{
  "num_key_value_heads": 12,
  "rope_theta": 23500.0,
  "attn_scale": 0.162,
  "init_std_qkv": 0.0149,
  "init_std_up": 0.0149,
  "doc_mask": true,
  "train_tokens": 1084000000,
  "dataset": "wikipedia_en"
}
Each number is 128 + 32 x the weight over its row's rms, rounded and kept within 0 to 255. Layers, rows and columns count from 0. The size above them is the row's rms in percent of the matrix's.

# layer 3 MLP down, 768x1024, rms 0.14, rows 411-421, columns 0-127
size [ 98  99  96 100 100 102  97 100 100 100 104]
[[140 186 161 101 101 137 120 101 134 133 167 108 116 115 148 125 108 163 131  75 139  92  69 172 114 170 150 191  79 129 120 102 172 149 112 121 152 156 123 121 164  81 172 131 164 155 135  84 132 112 180 154 142 205 145 175  99  76 102 156 116  98 185 101 185 133 185 108 174 124 184 132  90 160 128 199 161 108 201 168 119  96 127 110 126 145  86 125 124 123 103 130 112 167 121 158 175 157 142 156 116  77  84  65 184  94 168  50 164  54 113 119 174 103  96  96 149 127 137  78  98 145 110 112 127 127 116  84]
 [141  97  66 151  59 158 149  99 123 217 152 112 139 162 102 120 144 140  97 126 167 161 166 188 127 178  92 165  60 153 149 178 157 129 155 128 136 118 138 164 116  94 120 143 133 112 101 129  73 134  88 135 168 155  83 148  97 130 183 132 130 168 106  85 103 102 139 134 110  80 141 131 141  69 134  43 139 110 113 146 177  76 150  74 125 129  44  87 140 148 107 100 159 110 129  79 129 141 120 117 104 168 131  37 151 138 115 134 139 129 154 101 148 142 128 102 137 184 148 157 125 139 168 113 134 168 141 168]
 [ 58 126 108  61 163 132 146 144 114 135 157  68 133 110 146 133 115 109  90 165  89 158 100 157 116 141 201 170 144 139 143 135 127 178 124  75  98 136 145 173  80 116 119 130 126 111 146  45 132 116 165 113 111 157 144 151 183 186 104 121 102 123 127 129  20 142 100 143 167 112 218 129 140  84 106  39 143  55 139  55 104 159  87 121 112  90 157 178 195 128 138 128 145 136 169 135 165 102 170  36 144  79 122  97  98 165 104 160  97 200 148 112 143 119 108  92 114 117 153 160 118 145 109 155 142 161 118 119]
 [132 109 146 100 109 181 120 121 141 203 100 179 130 121  96 154 126  97 154 123 162 208 141 128 190  80 136 110 149 154  73 155 120 125 176 122 138 103 122 179 195 138  98 163 112 127 118 146 131 135 113 158 156 129 111 144  73  57 119 162 117 123 136 125  88 168 125 118 129 129 132 100 143 131 100 117 174 173 119 115 153 150 127 121 138 170 166 135 127 211 160 163 151 156  84 127 152 138 103  75 126  86 122 114 119 168 151 126 133 121 161  93 113 131  79 152 117 140 163 140 158 136 179 136 153  90  60 158]
 [119 105 174 134  94 103 121  76 129 133 105  82 123 129 141 161 114 125  91 124 127 103  98 118 141 172 126 116 166 134 138 119 110 153  78 107 125 102 130 169 142  76  79 156  78 118 174  87  64 100 104 180 116 127  55 149 146 156 105 162 192 115 110 183 115 137 111  93 146 141 127 140 123 195  94 129  99 159  56  66 113 156  76 174 126 150 110 179  71 159 196 110 178 184 136 127 110 143 101 107 156 122 104 126 107 199 145 173 141  88 128 166 122 135 107 113 154 169 116  97  99 147  99  75 137 164  87 179]
 [157 139 180  84 143 141 105 146  98 131 128 141  77 174 158 152  99 107 137 129  94 102 182 124  73 137 208  92 137  91 130 103 154  97  70  79 125 130  84 132 115 137 140 164 187 105 171 128 162 119 142  70 154 105 136 153  97 122  85 149  98  65 120  64 136 129 103 158 123 112 130 136  83  92 153 118 173  74 138 100 144 197 105 125  69 167 128 116  96 135  64 139 198 142  74 134 144 153 111  90 106 123 140 139 119  82 121 167 112 104  97 148 162 156 108 133 120  72 107 146 135 163 162 183 145 117  97 125]
 [185 112 105 165 169  96 108 158 179 142 108 121  88 148 153 214  93 140 144 120 167 130  77  78  76 113 131  95 133 185 170 147 114 144 148 138 160 133 182 151 124  89  50  53 130  62 156  81 156 134  87  70 169 169  74  99 140 164 130 179 135  93 112 131  73 135 142 154  82 185  89 111 132 130 133 117 178 106 176  80  97  83 195 117 157 125 128 148 120 117 169 136  79 145  70 104 102  95 117 164 130  94  74 137 119 167 205 105 154 101  88 151  68 152 157 122  88 132 111  95  75  90 140  84 133 131 108  84]
 [117  93 103  97 126  98 150 152 151 125 101 120 115 168 101 126  48 152 214 116 122 119 149 104 149 143 122  85  86 170  75 108 132  50 155 100 117 143 135 108  56 157 138 108 110  98 130 122 111 122  81  93 120  81  80 130 164 125 114 130 123 109 126 102 168 125 166 117 124 135 112 145 135 153 104 113 136 150 148 128 106 131 107 118  98 139 114 111 194 115  87 158  92 101 125 132 119 119 152 131 150 187 138 147  74 108 136 105 130 141 159 117 134  67 142 141 131 134 115 155  32 127 148 201 135 107  81 157]
 [143 157 135 101 129 174 147 106 127  99  75  76 173 106 221  99 184 117 133 119 108 108 130 156 159 135 174  91 150 102 140 166 122 115 101  75 121 123 128 115 156 137 104 107 138 171 137 155 125 138 126 125  99  98 116 127 100 150 142 136 140 117 109 206  76 129 137 138 124 114  94 106  70  87 148  97 109  69  82 131 123 103 125 176 122 104 150  75 148 165 123 125 114 146 138  48 163  84 157  92 136 124 129 103 171 136 126 135 152  89 145 146 116 115  17 104 159 105 135 132 139  75 113  75  87 150 117 164]
 [153  77 113 166 100 134 122  87 120 139 199 191  83 127 138 157 131 126 102 145 162  94 186 129  95 140 175  77 129 143 168 180 167  95 119  79 133 101  93  91  75  85 171 145 137 105  44 100  97 130 164  82 139 174 152 103 101 134  90  25 155 161 113 110  84 146 137 132 145 167 101  71 138 141 158 121 160 132  94 126  99 169 160 113 149  97 106 115  96 186  88  97  82 135 144  88  88 108 173  97 109 221 188 147 147  96 144  67 179 155 159 133 116 145 120 137 104 188 136 173 160  82  90  94 120  93 125 156]
 [163 102 182 159 179 127 117 132 133 152  90 171  95  55  86  83  83 125 111 133 134  67 106 102  93 124 166 132 134  98 136 160  81 171 141 142 133 163 184 149 115 166 138 160  84 135 160 165 135 113 130 151 141  83 107 182 100 125 169 160 141 172 113 125  92  88  77 147 127  96  99 115 110 128 121 131 129 178 133 127 110 204 113  94 131 134 146 161 138 143 121 114 166 154 177  76 127 136 140 137 144 127 167 120 137 189 130 143 142 134 110 107  94 107 183 115 126 156 132 146  75 115 180 112 185  79 123  99]]